Weights of a small transformer language model.
Architecture: LayerNorm before each block, no biases in attention or MLP, untied embeddings.
Each number is 500 + 25 x the weight over its row's rms, rounded and kept within 0 to 999. Layers, rows and columns count from 0. Numbers have three digits each. The size before them is the row's rms in percent of the matrix's.

# layer 3 MLP gate, 640x160, rms 0.064, rows 482-545, columns 128-159
102:488495491505483484481527516501503495496491537483515478473542514512471499544512530467504468500499
105:480474493518483528448514489498536496501507477435487518502524497520511474478497512451507492526481
089:524497504484503513494541483535440471507450470487514491460478482503515470471502477491507532486503
096:457485510524535460514501456521516492509532514501510503520458519494486472454510492509560483483507
104:497493475504498494515498482436511542509484514550507443563468521484507513522453485510505498475486
104:516506534502507448529532537480529491505457487537460474472433546501503452510523499478550493502505
107:523488516519532543518467525444498530484447465473520476486485494496485480475533487534549488508510
089:512500486422490509519485533549539499475516502517527472502505494537520474504533485485540506485540
101:502497500493515461488510503482503536532485516548465528464552510510505499495506539461508496527545
106:549452480536506465511462515526505445468511469482487508550508512505499486531512519487526523460515
095:522454494499517523499542496489517560471519464565494495496484509468482493530518505459521516477524
100:491473488532510486485515498511476493482473543541513450510513515508503491498453472526474551477499
102:501478511485505518494507521486513479486511458512478534503461487528506500505445463496566569469524
092:549485508486523488545495464453549450535504524529522541465525510530501510517505498537499482504466
109:453508485523464520474503475485528511481508477524569508486461483504500501496502494479484530495538
097:482543461509502549490527455509489532485498512517496517485502517478541497480482457474537475535469
100:487476477480514459509466499446507497522518515514527536496516480480504512518530500499530484446476
099:495520528488451446532509514490492498526487472486536491492465518501465523490443506477466511528454
107:472548531532523496531542537512511467487451490496503517504512485550511503513508489485480527461479
106:533546488469464525461486526534496508517519543521490501510500520480504502491553522532454496470503
099:542507516484533516494515523501494515523496517501571501473484533472474477552499512496490497483489
101:454517494443541504519539500499500506511516482522517489483496510490464515534493460491538562535502
094:450522513512504525527518487493501526515464451468483438497494500504474497484579533486460470529473
098:454471520472502452512483507499462529570508472488492494476481497507494505499513526496537454472532
104:515476517506532476518471504489506489508488489494525475504494523513515486498499470491494487503461
091:488518460468559516510471483506477527524484530508499519520445514472464513518506474510532524506488
100:452494490494504523479514511494533515535528489523506511481497502518476536499492469481444518504488
101:512534464504504503469480496446472505476506478472521511518495497531478508537520500541515531489543
100:484517476513525487514515490464507458505495477475539467510469531518531512487476533483506526487515
100:492460528489505535522541541505519516503478463473496563530534495479522527504496519480496507493509
103:487480499514483533531501505528486510479500534487503471483539489525542517511465501517545504500456
104:544532495521551521476524484554505480486484526513452513477510482506470522486501481494512475483485
101:482474495518532528503549518528522531468498516485507510456485477503483492486542492535523478469469
109:554543556505486521520472463539524493503482474481516542522532448472483515517463491473511497493481
097:525512503481494463505512547512492522484517480508475461536477507494459482511508468543480494460504
098:527534523533506524463481513486477496512466472488520532468498525468489490465493460484506518514482
098:472471527544484469486475464515481479532453487477524511529494539469492528478546506506476446503527
097:500507511495506505498539483518486521503500495464502532492440502500473490474503514531461503509478
096:462521489514473509488484504496502498500456509519497513513527490508486516503548463523478521526515
103:506486514479450537541532450518475484476472495533486500528500541525491496468501503462495493503524
093:480497469538460463499492516504559510472523473527484541500525482560506484549481451539500493452529
098:516521488497511495491556500489459530530485490479489488501455537475519470480500497515493505483482
090:499505512539494472498485522493480536497472521472461521515517508524481482494491489489493528536451
108:492537476507513518505505549473472489519509489533519514535488518489456463561525515518464451523507
096:505572424516500503492492557508440510503511494488526512515489523499494493489485483491515507511505
109:518464505489522509427480502495519489495508528525464468504478489489523525513451504514483475488499
100:463527494485511495481486484522570510487538496490504481490496479503546495496449539468518493501521
098:441490509471517516497474458497505457479497503472510494473507530497487534508475516477456471461480
090:469519525493516536510475533493497474520523495508500515495513486526527478470479506476512497515500
097:540517513478518549449525463544512533485503493457467443518495484472505494519474479531476465491475
100:526524515530481471490522520491501477483529479482484464516492518471518556510508485539484541464512
095:431539516527472485509494502530515464507481488522483470513496501476528461507515495521518490460516
104:458502504481523506453540518494506499505451475489496486504512519500508569510505528490525480496483
100:500475512488515508507511542465460502545496506519460510486523544511471486458509520460460534525508
109:457502528475526493464488497520508484521473526519482502528500462512481530465488490523469473548501
101:457479470515494490455515483504491522521528486487493523499516493511475504434485559486506528474486
100:486500510486471506509523549472493491501491510489511554527523542523449478551535489517493490509504
100:478487494505503531538544490469531480489527468482502520468477540520463490479527516531511543479489
102:537491518498501518442465512472504487467447501488520475468533487502547485488517497434528461483476
095:494552434503515469514501536478501484529503457517528496452479542488505516518479515493493521461502
097:458473487500515534518488509518481483484526513518520489513469532513499556467528464517534475479498
094:516513488506512519499492495510486485513517530526538500515494524545519484471548529463465494475525
096:523501513457536514531434533485481533532510491506527498520463514517488503500534466500517490492469
089:476530484479487512505476544471547477463478486479477474497509483517474482485543503447457511505531
# layer 3 MLP up, 640x160, rms 0.0616, rows 482-545, columns 128-159
096:471478522488507468496491510429492471509466485480516501545489471487527507498470532481477521495503
096:483468482479499494491541503485525534519481500499519523493504486499541490509480452502422533518505
093:497550509496495472518515532498473510536463498494530502468494487501513498478536454533520491518480
090:472512520481513522441512493484563527477481487549496534527486499486492550491484492519490530475479
107:482497512513520490527494503505554513494543512494540496541502465488472484487513520500517555490533
110:469490464496506502494513472524485478455516527484532520522503476492527511496507485484515505525493
115:512549489534487515512538516489502523491509445506505479475512503514490501490520495505496493501520
097:500487495454507521509448514489488522509493525517510460495511520554516517517480468468542503517498
103:519486515479495493531523512482520495448490451524474496481493511481524507522500483529443483492534
104:472437456521546510509483505501482436479486512446488474452478536533484508441487503476543443460486
093:506439545501478496456514498500457499455474533456526515503504506489494517508495473517510555517535
103:449519554438480487506491494501519511467516471480515554521481481499535528506497482502506469520503
105:494519454517507478551475488486477532501552490521509487496556560477509474542507539515453503511515
094:507488512447558497501469450501500460494515524519489490484548520502464496488488520491448532507510
109:501502461453535517466506528518507519493501547485453485483499529501474470523511513522515484493471
099:491493512462484492535500513523467472497466523512480490546473482483458503494491514463520472529454
105:469490529499478488476490469493502487507488515483469473476460527503469470484490472504511501488460
099:524510488539502512535532490480463497466498512492480485515504509563499466469506524551478490518501
102:463497511522497535519545478485513543509474478533471507526503491486453496524539474529506503465528
110:529533492500487523445535497488494503497500467463446451484491478430515486476490512492472539490457
106:532446532538525468520510474522487533452525514459494536501498486517497506486542499479461509503472
092:509549487531487519486510467523526540512457530483508470488481460511567459492508475492471500498534
093:533507474495514531496488523421484465483490491495482521500507516490467500496493525465506525466482
112:472495491447529469501519510520503545514504505472509492496518490518505480519532525492507488526498
108:520513480471470487548477485536494519525518528513535500508511518520531498488476508507495501506465
091:518479471490542519477519486476481464513507528561468480533459511460512522470537494551504538485488
099:490490476503490517497509522519484468531495459514497482460469522480502509467496436482472473536520
106:477475462507514515475493482507480457530490458568488499496557491485514502479468475467530457524507
102:483481529488525501506456520500522491551506482509461521459518480469514460492491522470494530545458
096:505486483508519469465520537484535535504500460527478490529503523494467490506482489491489500447458
110:476504498510497443482494571507521518501488516500470487524501488534500468527518491513533462431508
100:506472475494533513528532497488482501521489490506476510529535573517502489499459514508494513502528
099:506516518522502431527539470496478484520460513516515523481502469535530468525494538523484502502525
114:484500482473507491511443486494540503520533526482508503492444488484522485503553474501493520526506
094:456537475496501533514516511502542513488481501456500503477476472491534519488543518472511501519451
097:501505533461527474527481460473492502507442502526478552532521501490462535471444452496472514480542
099:454523504479533538520494539471505544524540513541500498470493485472510492535493507560510490484500
088:497525502477490505527453453504529473509522528528483462511513504500517478523510507496494485440511
099:487522523519526508512540498504505513484532494508502498511541500487519487533520424508473490522499
105:492475532503485530533543492506511469546491489534512505514521501492501569497529487465532478505465
091:546487522487518504484483459468476460466516540435516476457491540462480497458467533470495499523520
107:522533507491509513561521493462488514455535455503476475507509532539495457496468515492512507531476
092:491496498505472510508523491500470493514528495543540507549529494527491512502531480459489447502529
106:545471516486508478475522530470504461480477536506522510507510474480493507488448529514501475473522
097:489515485468510481492504526541481491456496457537478503512468485485467479516526530480504503496501
107:491566502451507489467463475480510506505481501486493535459484545481497517513520504517466533484532
103:516498504506521482477478491485551513525514535484518522497530474509469514486547510483504481475556
108:498501489488492501474471525440530461540511471537543487460506482553542499499519502508511556499491
092:462523505510541527477507448485493485521505543516530532526547492490465541507503486509507472487466
106:477449480490488447443489463524465523486507483493491472522458503473497483519492512498516531533461
098:524530500481503474508529484520492530490481496472498516494514460509505484451503492489456494489446
091:505489510474498478468479488464478501524534482444538496536491475470528512492507451511529490498519
103:504546540518545482461511535474509482523479492498476492492489477496475544456534486462530525495496
106:485513493496498492462468498486527494504495526510536509493479542523481544519502507500521517507509
107:489485509475536457481448540512459495516471518558504461510491488511531491511468504506535518479509
097:528487515544530527476451505513463510492506491453479516498502536508471501506477535473479494521528
095:522484500474522506465501492510451512500476487480495504539492541439469483480476473521414481473500
103:529526496525527499504465471521529518509502518503487466504502496468460468513507476505507516518502
104:456505488516514497497495506501492452490491513488530506550503511506504501501515514459503479492477
104:500495523497500464529500544523493540525506477528500500510506466448485523492537454470533515519525
102:562505521508476489461509524526505522507492444493516495494555461486494509502491517521496515505444
098:479488489467486512492477507459479482449484463503492483484470475531515559485525483540454533509474
095:515526526515504521548494487445524558538546498500506500497475522481504543499492486510540526506483
091:498517494509503511502497516508485470504498504505491527499467506513506524493493447539504539469538
# layer 3 MLP down (transposed), 640x160, rms 0.063, rows 482-545, columns 128-159
097:479511493504510495505510562483505472481475424462497499559506548504476450463536509511482541561473
097:517500482542496483529554494503502458534491469535513507496530487497530495499528524467499498478508
100:515507522483498497484570457503537520494481538494499509494489529521472522523524518503520448470525
106:545477509510517492513477499490497510551527475509538496456469508484480494502477514538505460501483
097:465509483493505496481511460543487475467458512499553490498524503547536502491516485455479489512483
109:468489507529524486508481504518486522511502487497440496484526454495494569499457467510501530485512
107:484480487508480523521550488467533513494503513490513447497524509465528554487530516486487525487517
097:486464519508520479517511520506528516541471522552534468441510487512476480509513512490503459491483
102:475557538471466475480525485499485495502506475492477521485503506462508572481551473523480503516467
102:500529475547514494543479502504513444475515511507475495510490494525484482494548496462489497445462
098:513470490482490517508516496487513524505524522485497489511491493467515490513533499514528534516534
095:482487527516465487497503467487498509497504491472511537481480530501534503548523487519506490494510
103:481480499533511465556475472500456499518509460480495484483502468504450527535486490521511519569482
098:480473524459536462497505467525540510521480502481528444476478544500513483505483528500500529513504
111:517508505531517514510477498470477473529483479504504508516529457470478497477554528530528513513478
098:478512480495527510530527506530514452524505495499503493547474489509504493513514515525536477490483
099:465511524473506493499466518498506509474527518464533491512540511523536508555527479518512511501465
100:457500527502491466530544504470518513487540500486494516504502491493504455511522520545517510530462
103:500467512491503499495476497488512500513511506518503506465519536502496565537501513475471484492493
108:494464458490505491505530508521506499486457497449518454492475476478500507488521512469533541472508
104:547507511487482491485498490477499482550476530476476450504525518518507486459523515515476536467542
102:459509476501476513511504478505541504516511457539472471537474477524477502498447452511529487523517
100:543499473508544496559506496489501484490480491495511476510532524474457504464502505505494514507514
108:474496528509540471507461538478460484473528517460503484488509483488536501477525527511461520512513
098:476492527515505510465481504463493488464540480447480524483522498499490488551497501560501508546477
101:449466519503479516481515515487450489467501456528498476489501500483570481491495525509502514481471
097:487483503497516477489462499506489514485483498523510476535513537463493512507494514488494496492493
102:470465527504514494505468497521513498547467499481489500492464504482470513525539528472511508508481
104:497466492540533469468532515501485521514520492478523510516509455533479510475522473492489531513508
100:525478502492478494486463507458478496508491478494529538482486504511496460538486464528483454473511
100:472539486502502479526558509495503501454463518477508545514492466471481492515530481482483531501492
102:478484465551504496484525469518520503494502505520467519479474483462485527510448493517527512531496
099:490521498523519493545481494500508487487535492495555497480511497449484497454514463507463497527516
103:520462469495470502489468490478472505501495544518506485470500529528480505492491493477523482503499
096:525476519517518514511455472524503494487526465512488473483485497549488466535500474496497485474484
099:551543499509494512493534511510472531506475507500526503472500453496479507511480503483497497465511
098:524512550468533541507525513480483510524505502505508529497506425501548525544474464482514510484552
100:507493489490506537474487483501503508505504529480506511482467503457467517510500477481473461469482
105:511543497499505499501490499566522501531517459524468489507487468491457490539481501455504488473532
097:512512469505533481500510495461512527506518475535513512449518507500479485497514481493548464526497
101:522489520464523517506472484510491515515456501491516496507498498531474515508498459485495531504473
106:510476490491484500502512536515514496479473464483532475483537499476474468494500486497520527495509
098:473494494499488512498502452540487493517493459520490529529477464501518467530471505461497558480452
105:543522480502484471536475524497467474509488537515514490479500522495516481513513515509478494468542
101:506540486488462513535461493487512526506563518496472489503472533527529440485478476479516482475498
106:491505466486516506487482510479481493514508446529533529474443511510537528469475498535507493511501
105:541489463530533475509498473499514452467504492507498466464512519478493457485471560500470456489516
098:459498488559505471465485483489474474470484503482504556508534501491484496500522480554503491537482
094:477482443478503513509472481474508507512476528469508553520501480492501507539510479506510503477481
105:504488472487509513479538484495519514493522548506462519500514507519479501523494470529471478488452
096:474521508507518496467528513461509517511473516490489474519490499462475509525556535481455547476506
097:534460535479507485482502493475501501538521501488493459521460474446552527519476502539471529533531
103:475512502517506530466521514496517514559475527528490485509532483488485533475533526434526546487484
096:529499510510454511503499477515501510491501456492476465534559514502502502488487460477488490507517
103:527521514553469424509477478464496523532471504494531480488469508493523484520488530490516471513523
100:508490490497484501541527530495531506446512496493475483484504462555546500493492502483463515506515
096:449510468491498496488518547534472504492525486517483553537500530531468481533509507486487489502517
100:520510517510462525458451542483508503491477535480495496498481525490481521506494502463475460467483
099:493485473477522479479497492500457480479541530492506490492503533468485466518493489516501455474506
097:485484493520447473484516514469522509476515463508523538491528500538502472513502501516474491503505
091:522530526523476502515494491545515489500501459545515489536492543490521518551521462474481494512505
097:480476513532458465504509505474503513495457481474479513497514490483515535492480471532524482508463
098:519518516476515531467543487508525493510517521518518470531488532475485506470483528547503459514513
097:474523524513480516511455512519492460485478519529512506509524526514541502508457500512473494477488